Part of a small language model's weights.
Size: 21 layers, width 384, 3 heads of 128 (1 for keys and values), MLP 1536 tanh GELU, vocabulary 9349, 40.3M parameters.
Architecture: rotary positions, no biases in attention or MLP, untied embeddings, attention and MLP in parallel, capped logits.
Training: 293M tokens, 4476 steps.
Each number is 50 + 12 x the weight over its row's rms, rounded and kept within 0 to 99. Layers, rows and columns count from 0. The size before them is the row's rms in percent of the matrix's.

# down: layer 4 MLP down (transposed), 1536x384, rms 0.0579, rows 1012-1038, columns 128-255
# up: layer 4 MLP up, 1536x384, rms 0.0641, rows 1013-1039, columns 128-255
down1012 099:63 67 42 47 24 57 43 57 64 37 57 39 48 49 43 60 43 51 64 60 46 52 44 41 43 38 39 30 41 55 41 46 57 66 56 57 41 52 57 57 44 40 39 63 54 53 38 34 49 53 57 60 60 53 53 65 45 67 47 61 15 45 45 45 64 70 63 71 50 53 41 46 29 67 38 40 35 65 51 35 55 71 45 45 48 40 55 46 52 53 49 33 59 68 63 79 46 61 75 23 36 68 35 33 57 35 34 56 69 48 55 71 56 48 58 49 60 73 52 48 64 43 50 35 40 42 62 55
up1013 102:47 43 50 31 32 41 66 55 46 47 53 46 42 54 38 32 49 41 50 37 64 33 37 61 64 37 38 47 52 63 43 52 39 57 64 42 72 60 36 53 32 54 46 39 46 54 48 44 39 42 51 45 49 35 29 37 82 47 52 53 57 47 41 57 41 61 66 55 33 51 55 48 60 63 59 52 42 37 37 57 28 47 61 37 33 60 50 15 58 45 49 42 13 43 18 32 45 29 42 48 65 45 50 32 44 60 44 36 61 53 65 57 40 49 61 45 31 79 47 49 64 46 47 24 37 50 49 38
down1013 113:56 65 59 49 60 37 55 44 50 50 52 53 45 61 51 55 42 56 44 39 58 36 41 66 49 40 38 57 58 59 40 48 52 49 57 51 50 48 59 27 54 48 57 51 47 39 55 62 39 29 76 56 54 41 57 25 41 39 72 63 50 23 76 47 35 41 70 39 71 54 43 38 43 36 75 50 59 41 45 32 51 50 63 43 46 49 48 48 58 46 40 48 25 49 28 46 41 43 32 41 59 46 44 50 48 41 57 39 52 51 53 55 55 44 74 50 56 51 36 79 52 53 39 28 55 58 26 50
up1014 096:66 49 44 54 59 69 45 47 42 42 41 35 52 39 38 48 70 40 60 41 43 43 34 62 34 48 43 43 54 45 39 54 51 50 44 64 45 45 74 76 51 45 49 33 55 47 45 44 61 47 53 48 53 43 31 40 62 63 53 48 53 47 54 72 53 41 58 44 35 65 51 45 61 47 69 54 56 51 38 50 64 52 61 45 28 53 52 44 40 15 67 66 44 64 43 38 53 57 38 32 30 56 31 45 37 62 30 49 50 45 39 45 41 49 53 59 45 55 40 51 48 50 53 48 65 75 46 51
down1014 097:55 43 44 72 62 28 48 27 65 52 47 63 58 63 18 46 55 57 49 40 42 34 65 45 53 47 67 58 62 35 36 62 45 83 55 56 47 56 45 58 36 59 53 58 70 48 48 32 44 44 65 61 55 41 40 28 58 42 41 44 45 43 40 55 58 46 46 43 41 57 41 31 30 35 61 42 79 43 47 56 55 35 46 55 33 66 45 50 66 62 69 36 33 70 54 69 22 37 39 61 51 74 49 56 46 51 28 68 34 58 52 64 58 35 56 51 58 62 77 42 59 45 50 63 69 71 39 70
up1015 095:30 45 47 35 69 64 43 61 23 33 55 57 71 53 47 42 56 37 69 35 35 44 38 72 43 60 49 65 60 37 64 52 66 40 37 46 45 64 56 51 55 38 73 28 33 41 43 21 43 50 69 43 43 52 53 55 57 59 53 48 47 41 55 66 49 55 46 32 47 51 48 34 35 49 39 50 50 75 47 31 52 44 44 51 37 70 56 38 39 30 57 65 38 55 20 53 61 50 46 52 60 69 40 33 36 48 50 46 51 81 37 36 53 26 51 54 52 63 34 49 52 51 46 51 61 51 51 47
down1015 098:35 61 67 44 64 35 56 64 56 32 57 50 38 51 50 40 77 49 51 59 75 57 53 40 69 53 44 44 60 57 63 52 30 28 39 38 55 56 52 36 54 46 45 63 25 63 28 40 74 56 56 31 43 38 65 57 42 45 51 25 43 60 45 71 29 27 55 32 25 58 59 51 48 40 48 31 43 65 47 46 54 42 52 62 58 28 31 49 60 36 48 40 45 38 49 30 52 46 30 40 34 54 25 61 58 54 48 63 57 58 58 43 38 40 68 51 61 73 33 49 66 37 39 45 63 36 36 56
up1016 099:27 34 49 30 50 53 74 43 44 29 27 39 53 65 57 52 45 51 67 26 36 28 60 70 32 51 61 71 66 46 47 55 28 45 44 51 62 45 33 58 42 52 53 41 26 38 49 49 58 45 51 49 42 56 42 48 85 37 55 50 60 49 51 60 49 56 64 19 40 58 46 45 63 55 61 74 52 54 34 57 32 63 55 38 52 50 58 50 55 50 48 42 39 53 38 31 61 45 45 40 37 63 27 58 46 36 45 68 62 54 53 30 58 44 61 62 36 54 47 34 48 65 52 66 31 46 22 48
down1016 100:57 46 63 51 39 44 53 41 40 52 51 49 55 45 50 44 49 32 65 56 54 35 61 29 52 59 54 65 61 48 72 58 44 48 50 51 36 54 49 40 82 54 50 34 40 49 37 37 52 45 45 48 24 53 62 79 53 73 58 69 55 29 59 42 39 59 67 64 36 43 69 50 63 51 70 48 59 46 48 45 37 77 65 64 35 70 47 60 42 71 51 70 42 45 22 36 49 63 52 25 59 38 36 54 58 54 42 51 46 50 28 53 41 48 39 59 42 51 63 34 41 44 46 69 58 63 52 40
up1017 109:65 42 39 46 34 60 43 65 26 35 60 40 52 27 47 53 47 64 65 44 47 49 43 31 48 52 55 44 49 50 63 67 53 57 68 45 44 44 59 60 37 47 47 35 32 43 70 46 51 63 61 42 52 38 42 42 70 58 63 41 44 50 71 51 67 59 74 34 27 54 54 29 41 78 65 38 38 35 37 29 46 41 72 48 47 72 43 64 44 37 48 38 37 32 28 59 55 52 33 59 37 54 72 51 43 42 54 59 60 49 42 46 40 27 46 58 41 53 32 62 43 39 42 63 59 51 55 39
down1017 102:56 65 36 51 38 41 47 47 29 49 56 46 44 41 33 52 58 42 48 51 39 41 52 58 41 66 58 41 53 33 29 56 24 50 53 33 55 76 48 69 42 48 44 39 41 53 67 57 66 44 50 46 28 47 38 44 55 46 46 50 54 72 57 63 56 44 57 60 62 40 29 46 52 42 39 38 36 72 43 41 47 31 65 50 35 14 34 54 31 64 55 49 51 38 39 47 56 18 40 59 40 59 55 41 36 31 54 28 63 75 70 45 44 39 54 57 35 79 48 31 51 45 57 46 53 62 60 40
up1018 096:45 41 48 48 46 65 47 70 44 47 55 45 41 50 48 55 56 60 56 57 54 43 40 50 43 71 36 47 40 67 56 54 35 38 75 32 65 43 47 71 54 55 43 33 28 44 45 48 64 54 43 30 41 56 35 51 51 54 43 72 36 59 54 73 56 51 63 34 50 62 40 58 60 54 62 43 52 36 57 30 36 54 58 50 58 44 83 50 63 44 67 44 19 79 40 50 54 60 57 31 40 46 62 44 69 34 56 48 47 38 41 64 42 54 46 65 43 65 44 47 58 48 38 53 29 45 64 53
down1018 091:45 31 54 56 39 39 50 46 60 51 44 48 45 60 34 65 32 37 59 47 37 52 49 33 71 63 57 60 62 49 36 29 32 36 46 69 45 40 63 37 51 55 44 72 57 45 35 39 40 55 44 45 54 44 20 52 55 28 52 42 46 70 45 50 56 49 60 58 53 47 73 40 37 49 48 33 48 48 67 46 57 48 58 78 52 43 48 60 45 59 43 59 65 37 60 54 64 52 50 61 53 54 46 70 51 53 66 54 36 25 41 49 54 38 29 45 57 57 54 54 47 48 58 57 34 41 21 58
up1019 106:43 59 43 54 74 46 55 44 31 42 70 41 52 44 53 48 70 57 40 42 35 40 28 34 49 49 43 48 50 46 53 40 49 48 53 76 44 41 39 49 49 73 58 31 62 50 32 39 54 57 65 46 35 50 28 44 45 62 46 52 51 62 47 49 56 76 48 42 60 35 49 41 29 57 27 54 60 48 46 48 28 62 53 58 59 85 49 36 37 41 59 51 43 42 58 47 42 67 53 37 35 39 37 73 47 69 46 43 60 43 50 46 26 45 58 66 50 59 59 46 57 62 56 32 36 48 60 29
down1019 109:61 33 72 63 61 44 67 60 27 72 60 21 36 46 52 52 73 61 43 36 45 34 49 47 56 57 57 31 34 56 26 30 47 46 56 55 45 74 44 24 47 64 65 67 53 40 63 48 40 51 38 38 70 42 44 27 40 55 70 56 57 58 48 42 57 55 23 42 35 51 43 55 51 35 70 63 60 44 65 44 39 64 53 45 36 56 48 52 50 26 43 40 50 45 50 65 56 36 61 43 61 59 80 37 66 64 47 57 39 53 65 57 55 53 52 65 27 66 62 52 41 43 55 57 42 69 58 45
up1020 108:47 57 65 51 46 45 65 61 40 34 66 26 26 50 76 50 55 28 44 53 35 52 20 39 33 32 44 45 51 56 58 53 46 32 46 51 83 33 54 48 52 66 53 41 40 50 61 50 51 70 60 64 59 39 21 48 53 59 59 65 78 52 32 58 67 55 52 55 30 43 39 40 66 53 35 35 54 50 42 63 50 49 54 51 45 70 60 32 49 47 37 60 52 63 50 38 48 30 57 61 52 25 65 51 54 68 47 65 48 56 72 54 41 48 52 35 53 40 29 47 63 67 32 44 68 45 53 23
down1020 108:44 45 66 63 57 40 38 55 39 49 44 57 66 63 34 45 52 36 41 35 70 46 50 20 45 50 25 57 41 26 67 62 72 58 42 46 46 50 50 56 51 47 56 48 53 56 57 47 55 56 63 50 44 61 42 59 49 59 44 52 53 39 43 35 36 63 53 56 54 40 49 72 36 38 53 52 48 65 46 49 50 48 52 58 65 52 30 49 52 51 33 84 59 26 93 47 43 62 41 39 48 38 64 57 54 44 44 67 69 47 50 46 55 58 68 74 34 43 35 50 62 51 43 51 53 33 42 67
up1021 092:58 57 26 41 53 56 45 50 43 45 50 61 38 62 49 38 57 41 58 39 77 49 47 46 56 57 43 72 44 38 57 67 34 26 36 63 68 50 40 57 53 51 53 39 46 69 25 41 19 47 52 62 44 46 42 50 44 46 54 51 49 44 51 48 49 48 54 63 45 49 38 32 64 55 36 52 43 49 24 69 56 46 57 40 36 58 48 60 30 25 72 45 60 45 50 43 50 35 46 51 46 50 69 60 38 70 44 66 40 55 41 40 37 41 46 46 53 71 46 59 56 35 60 64 32 60 76 58
down1021 086:58 27 44 36 48 57 44 39 54 39 45 47 60 46 64 61 45 60 33 36 40 27 67 55 59 48 46 69 38 55 47 30 35 67 32 39 63 58 72 35 49 73 35 71 57 68 49 54 50 29 55 55 47 54 60 62 40 61 37 59 57 34 63 42 57 51 55 36 39 39 41 67 38 39 61 52 47 45 37 38 50 56 51 58 53 61 54 62 78 48 46 33 49 36 48 40 60 54 38 49 47 40 55 58 61 29 29 35 37 62 64 38 44 37 47 51 48 40 46 64 41 68 20 29 66 39 67 63
up1022 096:36 41 50 45 32 36 40 51 30 55 29 47 40 56 56 41 39 34 56 81 51 53 34 37 34 46 39 59 56 63 65 41 02 57 36 27 51 54 34 51 44 69 58 62 43 58 41 52 48 61 49 40 37 57 48 59 37 72 57 50 69 69 32 50 58 59 50 50 51 46 47 58 60 47 41 48 62 33 44 21 55 43 38 65 77 51 54 33 52 65 62 42 64 66 32 50 45 45 50 34 63 56 40 58 41 52 45 57 37 62 32 38 36 58 44 63 44 58 54 43 53 46 49 48 69 27 52 40
down1022 090:56 55 33 49 57 35 36 33 63 45 26 36 48 64 60 64 51 31 47 46 40 62 67 45 52 73 32 55 45 30 43 43 62 68 46 49 31 61 46 54 41 52 59 54 49 50 44 42 53 38 63 46 34 63 45 76 44 44 52 62 43 41 29 28 28 40 55 63 60 63 43 48 59 40 53 57 57 47 69 48 56 43 72 42 63 39 44 11 48 68 46 33 51 20 70 58 39 31 54 51 53 51 44 34 58 40 47 49 59 60 49 56 66 39 56 51 73 49 56 28 30 40 52 44 46 52 57 53
up1023 101:66 70 59 43 46 47 40 47 51 50 47 35 57 58 53 39 58 59 59 50 50 29 48 29 30 51 47 69 49 41 63 45 64 42 52 53 63 40 51 49 31 56 50 46 46 34 60 44 54 31 68 58 52 69 57 44 65 44 64 60 59 63 71 65 63 65 48 50 36 52 51 35 43 73 44 64 63 35 44 44 56 42 43 45 46 57 40 54 48 32 36 57 61 67 44 37 53 45 59 33 54 50 48 36 46 46 40 59 36 54 47 78 44 40 62 45 39 58 52 74 56 62 15 49 44 40 35 43
down1023 100:57 44 49 59 56 53 35 59 71 27 42 65 28 42 51 46 42 56 46 52 59 63 66 66 45 49 39 48 59 55 33 55 47 57 25 72 52 55 45 52 44 64 59 40 53 34 54 47 51 46 74 40 46 53 55 37 66 40 61 40 42 58 47 52 47 38 69 50 50 56 60 56 59 43 39 42 41 40 41 47 58 66 36 53 74 41 59 38 45 51 46 47 36 22 65 60 48 52 58 40 45 70 38 31 62 45 26 61 74 52 27 25 57 34 31 45 71 58 76 37 48 48 39 32 51 40 63 34
up1024 098:54 53 48 39 34 43 18 58 42 43 53 55 59 57 49 64 64 39 68 39 42 54 36 44 56 54 24 51 67 45 47 53 41 50 57 20 34 63 49 79 48 64 55 49 54 46 52 53 48 56 48 53 27 46 63 59 48 57 47 70 43 58 43 64 66 54 43 50 43 66 38 32 57 66 54 58 57 45 46 50 54 75 43 62 73 52 82 50 42 55 47 43 48 79 57 41 56 63 48 39 43 51 40 38 62 54 26 61 57 61 58 62 54 48 30 55 38 48 48 28 65 65 57 70 46 27 54 19
down1024 094:53 38 36 54 43 48 45 42 66 41 56 60 60 44 50 50 57 49 57 57 58 72 46 58 51 69 59 70 47 57 47 57 59 27 53 62 51 48 47 61 44 55 42 50 64 42 33 53 51 48 31 44 55 39 39 53 31 60 68 61 44 45 34 48 36 48 57 58 42 59 66 36 50 28 51 59 41 34 55 58 55 58 43 36 69 41 46 56 41 59 48 34 52 27 60 46 57 50 70 62 60 38 39 72 55 49 46 40 61 65 60 49 72 40 18 43 72 66 37 63 43 38 34 47 43 40 34 53
up1025 095:62 54 48 56 65 60 54 37 37 45 52 42 41 52 61 42 81 77 45 62 56 53 16 61 52 53 52 39 52 65 45 52 47 55 44 76 49 62 84 73 44 35 58 43 35 52 48 36 29 50 48 34 50 48 49 40 64 58 63 64 57 49 38 65 54 68 65 29 43 51 66 35 57 77 62 43 50 54 35 46 53 72 50 74 36 64 52 64 33 48 69 58 52 75 51 45 33 61 73 73 29 54 38 41 63 48 46 44 47 45 57 27 56 71 40 59 14 58 37 46 59 39 57 59 42 36 44 51
down1025 095:59 21 58 58 77 34 36 42 51 54 65 26 44 61 49 53 30 62 43 28 54 59 56 47 62 49 43 36 40 49 46 47 65 62 76 48 53 49 56 42 54 53 53 68 36 84 35 46 61 62 41 53 56 65 62 74 52 62 61 56 35 42 48 45 39 43 42 45 59 58 50 55 55 86 39 60 68 52 52 34 34 33 37 69 57 65 26 69 45 48 55 39 46 45 57 55 58 46 45 41 53 49 41 80 54 57 54 28 69 44 46 55 40 28 55 50 58 62 48 32 30 56 50 56 53 32 41 56
up1026 095:24 66 39 47 65 65 36 51 40 51 59 38 54 62 56 56 56 45 48 46 48 55 49 44 25 58 54 44 85 64 47 55 47 53 53 58 63 47 55 57 51 64 53 38 60 41 70 27 49 63 61 36 36 41 42 51 68 56 65 42 66 42 56 57 44 60 47 43 44 39 44 51 34 44 38 35 65 36 41 40 65 65 38 45 63 57 62 78 61 54 46 65 41 40 45 68 53 44 52 43 31 52 28 52 38 64 47 47 34 41 55 29 30 48 60 43 41 59 61 55 77 65 33 40 46 55 57 29
down1026 091:35 60 56 58 64 46 43 37 59 47 50 44 61 68 51 50 48 41 70 47 61 40 58 43 53 83 66 26 51 56 47 55 61 47 44 62 61 50 48 55 58 41 39 54 40 46 57 61 36 38 47 36 59 53 40 37 62 59 46 31 53 47 33 59 27 49 32 48 40 51 47 64 22 53 57 33 39 42 55 41 36 51 44 26 69 47 19 69 43 72 39 50 49 44 62 32 48 57 28 57 60 40 59 44 23 71 62 21 32 58 60 39 41 37 57 52 54 39 37 44 41 51 55 56 46 53 43 42
up1027 103:62 56 36 54 25 55 47 50 20 54 41 42 47 64 22 59 50 41 52 71 41 39 48 53 40 63 15 52 58 62 68 44 38 52 42 66 67 65 51 61 54 47 44 56 54 65 28 54 55 51 51 23 43 43 33 44 49 60 64 48 49 50 29 43 33 47 32 36 35 42 34 47 51 42 47 42 47 38 38 48 44 37 37 50 57 59 50 69 28 42 42 57 56 46 41 37 45 58 58 53 43 50 38 43 54 64 50 55 26 61 60 75 26 73 39 35 62 52 52 58 62 41 49 44 54 30 41 45
down1027 106:58 45 59 50 49 39 57 52 39 54 46 57 76 47 43 57 37 53 56 69 47 47 43 64 41 52 41 41 36 51 65 57 49 59 43 38 48 68 46 56 66 36 42 34 47 60 56 60 37 48 57 32 37 47 60 72 70 52 53 49 63 73 52 28 35 67 63 51 55 62 51 78 69 44 46 59 35 19 57 50 48 50 18 38 59 50 31 30 42 55 51 34 33 51 60 46 46 55 45 57 49 38 37 32 55 47 52 53 39 34 42 61 47 67 43 54 59 56 46 51 32 61 34 51 30 64 29 52
up1028 099:54 60 56 43 34 51 26 62 45 53 41 65 52 55 44 42 56 41 43 32 55 73 21 46 57 51 46 60 60 63 38 66 59 46 49 66 60 56 38 59 18 63 45 44 50 73 40 63 54 27 46 52 48 19 47 46 47 50 64 59 68 74 22 72 40 41 51 63 51 37 48 50 31 67 47 25 52 35 33 61 66 52 52 45 72 49 27 52 41 33 54 68 56 57 46 21 66 37 61 61 45 46 43 42 56 58 44 48 69 77 57 39 67 54 53 46 59 49 73 73 73 73 29 42 68 45 63 31
down1028 096:61 32 59 71 44 49 59 49 61 52 39 60 38 34 61 37 35 28 34 92 58 43 51 60 24 54 30 39 51 58 50 72 51 55 30 30 33 45 18 57 64 56 56 56 40 71 31 52 39 61 51 45 53 68 51 55 52 47 33 60 54 49 60 36 54 67 41 63 55 50 58 43 53 58 44 56 55 41 41 74 59 32 59 63 37 37 33 25 47 54 70 55 39 51 35 35 58 51 46 61 55 31 61 59 49 30 53 32 46 53 68 56 38 72 65 50 49 53 61 53 49 51 39 47 52 44 58 67
up1029 094:31 50 56 30 28 43 63 48 33 62 45 38 53 51 48 64 50 51 56 51 59 32 39 43 62 46 55 60 43 61 56 47 44 51 30 50 59 38 40 79 45 44 50 41 49 54 49 38 49 59 70 50 49 43 38 47 54 32 61 61 42 58 72 35 49 41 56 56 37 41 49 48 55 50 48 40 37 31 41 62 40 62 62 65 38 44 74 55 45 46 42 47 65 78 46 63 41 45 40 36 58 36 47 49 56 60 55 48 45 48 57 35 06 50 51 46 58 49 58 70 59 58 52 70 38 55 50 46
down1029 091:33 38 38 63 51 48 56 53 33 57 47 48 46 60 52 44 54 36 42 37 50 64 36 57 65 53 64 57 47 48 43 53 66 52 28 34 65 43 56 45 62 69 33 62 64 57 34 58 38 45 43 61 78 54 46 59 41 47 44 27 65 14 58 61 40 49 34 59 54 24 46 68 31 46 37 50 55 46 65 41 52 55 52 34 66 50 49 46 52 49 56 60 58 41 55 17 43 54 67 39 56 48 38 57 59 36 25 62 49 48 61 51 51 63 30 44 57 45 71 59 66 55 36 57 68 54 32 49
up1030 100:58 52 51 41 50 49 55 57 42 34 49 62 34 55 48 47 50 31 50 57 36 59 41 52 43 49 51 57 41 76 54 63 33 23 46 52 33 50 54 32 36 55 35 48 54 56 39 37 41 54 56 49 55 46 49 48 68 51 38 69 47 56 46 82 58 68 61 41 54 54 41 60 70 68 57 50 57 63 46 19 28 64 57 33 49 60 74 31 48 36 55 67 41 55 22 35 33 29 50 30 49 55 48 40 53 41 55 49 41 54 62 85 39 31 48 40 33 46 46 64 50 52 62 45 58 42 42 42
down1030 100:66 26 69 57 29 55 75 28 59 64 57 54 64 49 48 44 56 54 68 37 50 43 48 54 37 54 58 50 51 69 60 21 56 62 32 48 51 34 48 59 56 42 35 48 46 47 65 56 58 56 48 58 56 44 59 48 41 54 39 56 59 47 48 32 47 92 62 37 51 55 70 58 54 51 68 69 50 49 45 50 52 57 59 56 61 46 48 51 59 31 43 50 59 56 37 46 49 38 47 59 41 43 40 56 61 31 40 51 42 37 38 27 41 43 42 46 40 38 47 42 59 44 36 46 45 48 33 41
up1031 100:61 49 53 42 38 48 56 48 40 30 50 46 46 47 49 42 65 50 63 43 27 42 38 26 41 43 52 47 40 62 39 53 47 62 60 22 44 55 72 52 45 67 75 46 31 51 62 55 34 64 40 50 52 42 45 39 46 69 66 49 47 45 26 61 42 30 57 28 36 56 53 36 60 42 64 48 58 22 51 28 44 49 45 39 53 65 45 65 41 32 30 64 44 33 34 67 38 42 35 59 48 36 54 43 60 42 40 57 49 64 57 44 49 61 43 30 34 50 40 31 71 28 40 26 59 33 44 55
down1031 104:38 74 44 62 47 55 47 70 47 43 56 60 41 63 55 46 31 63 47 51 77 53 84 39 57 66 53 70 46 64 49 34 28 43 80 53 35 65 44 55 53 55 61 56 62 69 61 61 49 39 50 50 67 43 69 62 42 51 62 48 53 54 46 27 55 53 59 45 60 43 46 53 53 38 44 66 39 49 35 68 45 72 54 49 39 55 41 50 63 57 55 30 22 55 50 66 51 62 46 52 29 60 59 59 54 32 35 54 59 47 25 33 55 56 58 41 46 55 54 42 48 45 57 44 67 48 47 50
up1032 102:40 55 54 45 51 42 40 39 44 28 61 66 27 46 58 71 49 39 47 41 51 61 39 64 22 57 61 67 50 80 45 44 60 64 63 62 72 54 44 40 48 49 32 46 26 45 54 47 55 54 58 62 50 62 19 45 55 64 53 54 42 62 50 58 37 56 77 52 44 42 60 55 42 66 56 47 29 43 48 23 44 56 54 37 56 77 62 54 45 54 37 60 43 40 40 54 23 52 53 48 61 75 55 51 43 42 59 48 41 58 57 35 44 60 44 58 34 49 64 55 39 37 21 28 36 31 48 42
down1032 098:56 29 25 74 61 46 52 42 60 56 50 42 40 30 34 48 55 45 61 50 64 18 56 59 33 58 41 46 69 45 44 50 57 42 63 45 54 32 54 46 53 64 44 37 46 57 50 60 64 49 29 46 44 39 52 42 36 29 50 56 55 21 52 30 63 43 47 35 54 57 50 51 48 62 46 61 49 59 44 39 72 68 46 27 52 55 79 50 59 50 52 49 51 54 20 46 39 50 56 58 43 62 55 47 44 44 55 51 42 32 45 51 35 38 43 72 35 41 55 53 44 45 42 78 43 49 36 63
up1033 101:47 50 62 33 59 64 37 50 40 68 54 54 48 43 59 42 68 51 50 66 33 29 61 42 55 73 53 40 58 52 57 54 34 48 57 63 59 51 45 55 61 48 61 29 42 42 42 31 53 50 48 28 34 47 45 68 67 42 70 58 32 44 62 65 41 45 62 45 30 35 56 43 46 60 38 38 39 68 47 48 34 52 52 69 64 62 69 60 32 47 52 46 54 46 33 33 62 43 57 67 59 38 53 38 38 50 36 52 45 54 61 49 43 49 63 73 18 53 58 49 56 36 48 58 48 59 72 42
down1033 105:75 61 55 48 44 48 47 60 50 55 55 61 58 40 62 54 61 41 41 53 33 46 46 60 58 61 59 40 48 52 51 40 45 50 57 53 42 69 39 57 52 56 41 44 47 44 33 55 42 59 40 53 55 46 57 44 65 49 54 57 42 47 71 58 36 26 38 55 50 40 47 76 61 49 54 48 46 49 64 39 41 14 53 57 44 53 56 48 36 38 44 44 44 46 39 36 62 40 48 67 54 58 75 33 41 41 65 43 50 59 58 48 46 23 59 71 38 51 53 38 59 50 42 41 44 52 30 31
up1034 097:79 52 54 52 46 59 71 58 50 49 48 31 73 46 61 48 53 51 66 44 78 54 52 33 35 42 39 54 57 39 54 62 47 56 42 42 61 49 53 36 53 52 57 57 47 35 48 47 45 47 46 50 71 28 61 45 46 56 47 55 48 48 64 59 53 60 58 42 40 37 59 24 51 61 56 68 40 47 28 49 18 53 58 63 29 62 46 48 50 51 46 41 43 71 50 53 46 15 28 37 45 51 51 65 35 63 44 65 63 64 46 33 47 30 28 44 46 48 39 58 53 53 55 39 67 30 58 55
down1034 090:52 39 47 21 36 39 60 64 66 52 52 27 32 50 46 52 58 67 49 51 61 56 65 46 58 37 49 58 51 55 51 46 43 49 78 53 64 61 71 46 58 46 66 60 57 44 32 81 48 46 40 53 36 54 47 59 32 59 49 68 35 64 61 52 43 65 62 73 66 54 55 60 44 28 61 29 42 59 45 72 46 22 48 38 41 50 42 27 53 37 42 57 56 51 91 56 47 47 52 38 48 60 58 54 51 44 57 58 68 61 63 34 50 51 43 49 34 50 35 67 47 59 40 55 52 47 18 52
up1035 095:46 49 37 44 50 78 48 51 46 34 49 30 32 54 60 44 79 35 61 35 64 46 61 65 54 71 49 47 51 55 63 32 57 64 47 51 67 64 69 81 41 53 54 14 47 61 39 38 62 55 50 60 41 38 42 35 85 36 74 56 44 31 46 68 46 45 56 38 48 40 67 43 51 49 79 23 34 55 54 60 47 63 53 43 62 49 65 54 49 50 32 34 36 60 34 50 54 53 44 46 54 56 31 39 47 36 49 46 37 50 44 44 34 48 72 32 47 78 44 34 55 70 47 43 42 41 54 35
down1035 094:34 47 54 70 26 44 67 68 58 47 44 56 61 48 56 60 51 71 64 41 78 50 36 50 30 64 52 54 31 35 39 51 63 57 36 53 55 53 72 76 36 41 53 31 48 45 34 41 49 54 30 60 59 53 47 53 60 51 55 54 33 29 54 60 55 32 60 49 31 50 56 62 49 42 70 50 60 52 62 38 44 49 55 54 42 43 35 46 56 47 51 42 33 59 64 39 45 68 76 51 36 63 49 41 38 30 33 49 53 41 40 73 53 70 57 69 57 68 48 25 61 52 60 65 77 65 38 34
up1036 101:41 44 55 36 79 44 51 60 42 28 57 41 31 37 74 51 47 38 49 31 40 43 54 36 35 51 38 43 36 41 66 67 54 48 80 39 38 50 51 52 53 74 75 40 50 55 45 52 66 40 65 57 55 49 31 23 65 44 63 50 38 59 36 50 41 54 51 49 54 56 55 45 32 54 39 56 41 45 49 39 32 51 50 42 74 52 41 35 66 65 68 29 47 32 02 41 60 72 37 26 52 47 58 52 48 44 48 55 56 47 53 60 34 39 45 58 42 61 45 37 56 80 36 33 54 37 73 38
down1036 092:70 47 83 71 61 46 50 33 41 34 40 58 59 51 70 40 39 30 44 51 11 46 65 46 35 49 70 50 39 34 56 47 47 47 46 70 44 46 49 47 58 55 54 35 46 32 48 51 40 49 53 39 63 40 67 45 37 29 69 43 57 53 67 31 33 65 54 53 42 72 39 42 55 40 44 45 45 46 52 73 60 35 46 50 44 57 33 46 58 68 56 71 43 56 49 43 67 29 51 42 51 50 58 48 31 49 44 59 58 54 38 55 33 52 42 37 67 56 71 44 45 50 45 50 51 58 57 50
up1037 090:50 71 51 29 51 54 56 69 57 39 38 47 54 59 80 38 46 60 43 60 44 75 34 34 35 41 48 61 68 56 72 72 44 30 59 47 26 59 43 42 72 55 43 37 29 30 66 33 35 50 78 42 38 62 51 54 61 43 58 40 70 45 49 76 50 44 59 57 47 50 27 54 48 70 47 42 54 53 58 47 47 82 55 43 62 48 65 58 73 37 69 44 46 60 12 59 56 60 56 65 35 66 47 51 54 51 35 56 51 59 73 72 59 17 45 58 37 42 54 54 55 60 52 42 50 60 42 46
down1037 086:27 35 60 70 43 66 52 40 67 59 47 56 53 48 57 54 43 44 37 46 45 59 39 35 38 56 30 39 36 46 44 46 58 44 41 72 59 32 62 33 46 45 61 67 31 63 37 39 52 40 33 52 70 42 41 52 38 61 56 48 63 53 38 62 60 55 27 43 67 57 48 38 64 33 43 68 56 58 38 44 49 21 35 49 48 52 29 46 53 60 44 60 39 36 76 33 48 41 49 58 66 46 55 40 22 41 36 32 40 29 52 34 48 61 54 32 34 56 28 27 33 52 70 51 49 33 50 58
up1038 105:51 47 40 29 65 52 57 35 32 43 53 57 46 56 55 46 54 49 59 48 53 27 38 45 55 50 59 68 39 46 43 69 40 48 54 76 43 33 72 69 47 45 68 50 23 59 26 50 37 42 67 59 57 61 13 40 55 27 55 51 53 55 45 59 62 54 67 51 35 57 60 46 51 48 57 56 53 47 26 48 58 42 56 20 53 68 67 70 21 45 58 37 55 36 52 32 44 62 37 65 46 51 47 44 39 68 49 28 51 54 35 51 48 48 59 60 58 44 39 63 52 53 50 41 61 44 65 31
down1038 106:50 66 60 34 32 44 49 52 62 49 36 29 52 53 52 62 53 51 47 36 28 46 57 54 32 35 69 48 48 70 42 46 54 46 50 51 45 35 36 32 81 44 27 24 62 45 69 52 53 59 59 50 51 72 61 41 47 57 46 38 63 50 79 41 36 58 53 45 62 32 59 30 31 52 43 47 67 48 51 58 55 47 57 35 53 46 51 33 50 56 48 49 48 26 51 60 33 31 54 56 52 55 45 34 35 37 25 32 44 51 42 66 25 48 42 47 47 46 47 37 53 55 49 46 39 64 46 60
up1039 106:46 43 57 47 34 51 51 66 17 30 56 33 28 59 43 41 57 43 32 55 27 38 50 44 60 56 44 40 63 81 56 37 77 57 46 56 49 39 53 66 60 56 50 45 29 36 19 45 67 62 80 60 46 52 20 41 52 65 66 48 64 40 46 43 60 65 56 44 35 32 57 33 51 38 53 74 41 48 39 66 45 56 47 55 57 59 56 43 32 47 31 50 62 64 33 62 31 49 44 53 52 59 28 51 53 49 51 48 47 56 28 57 46 61 26 65 39 55 54 64 65 43 21 37 40 46 53 49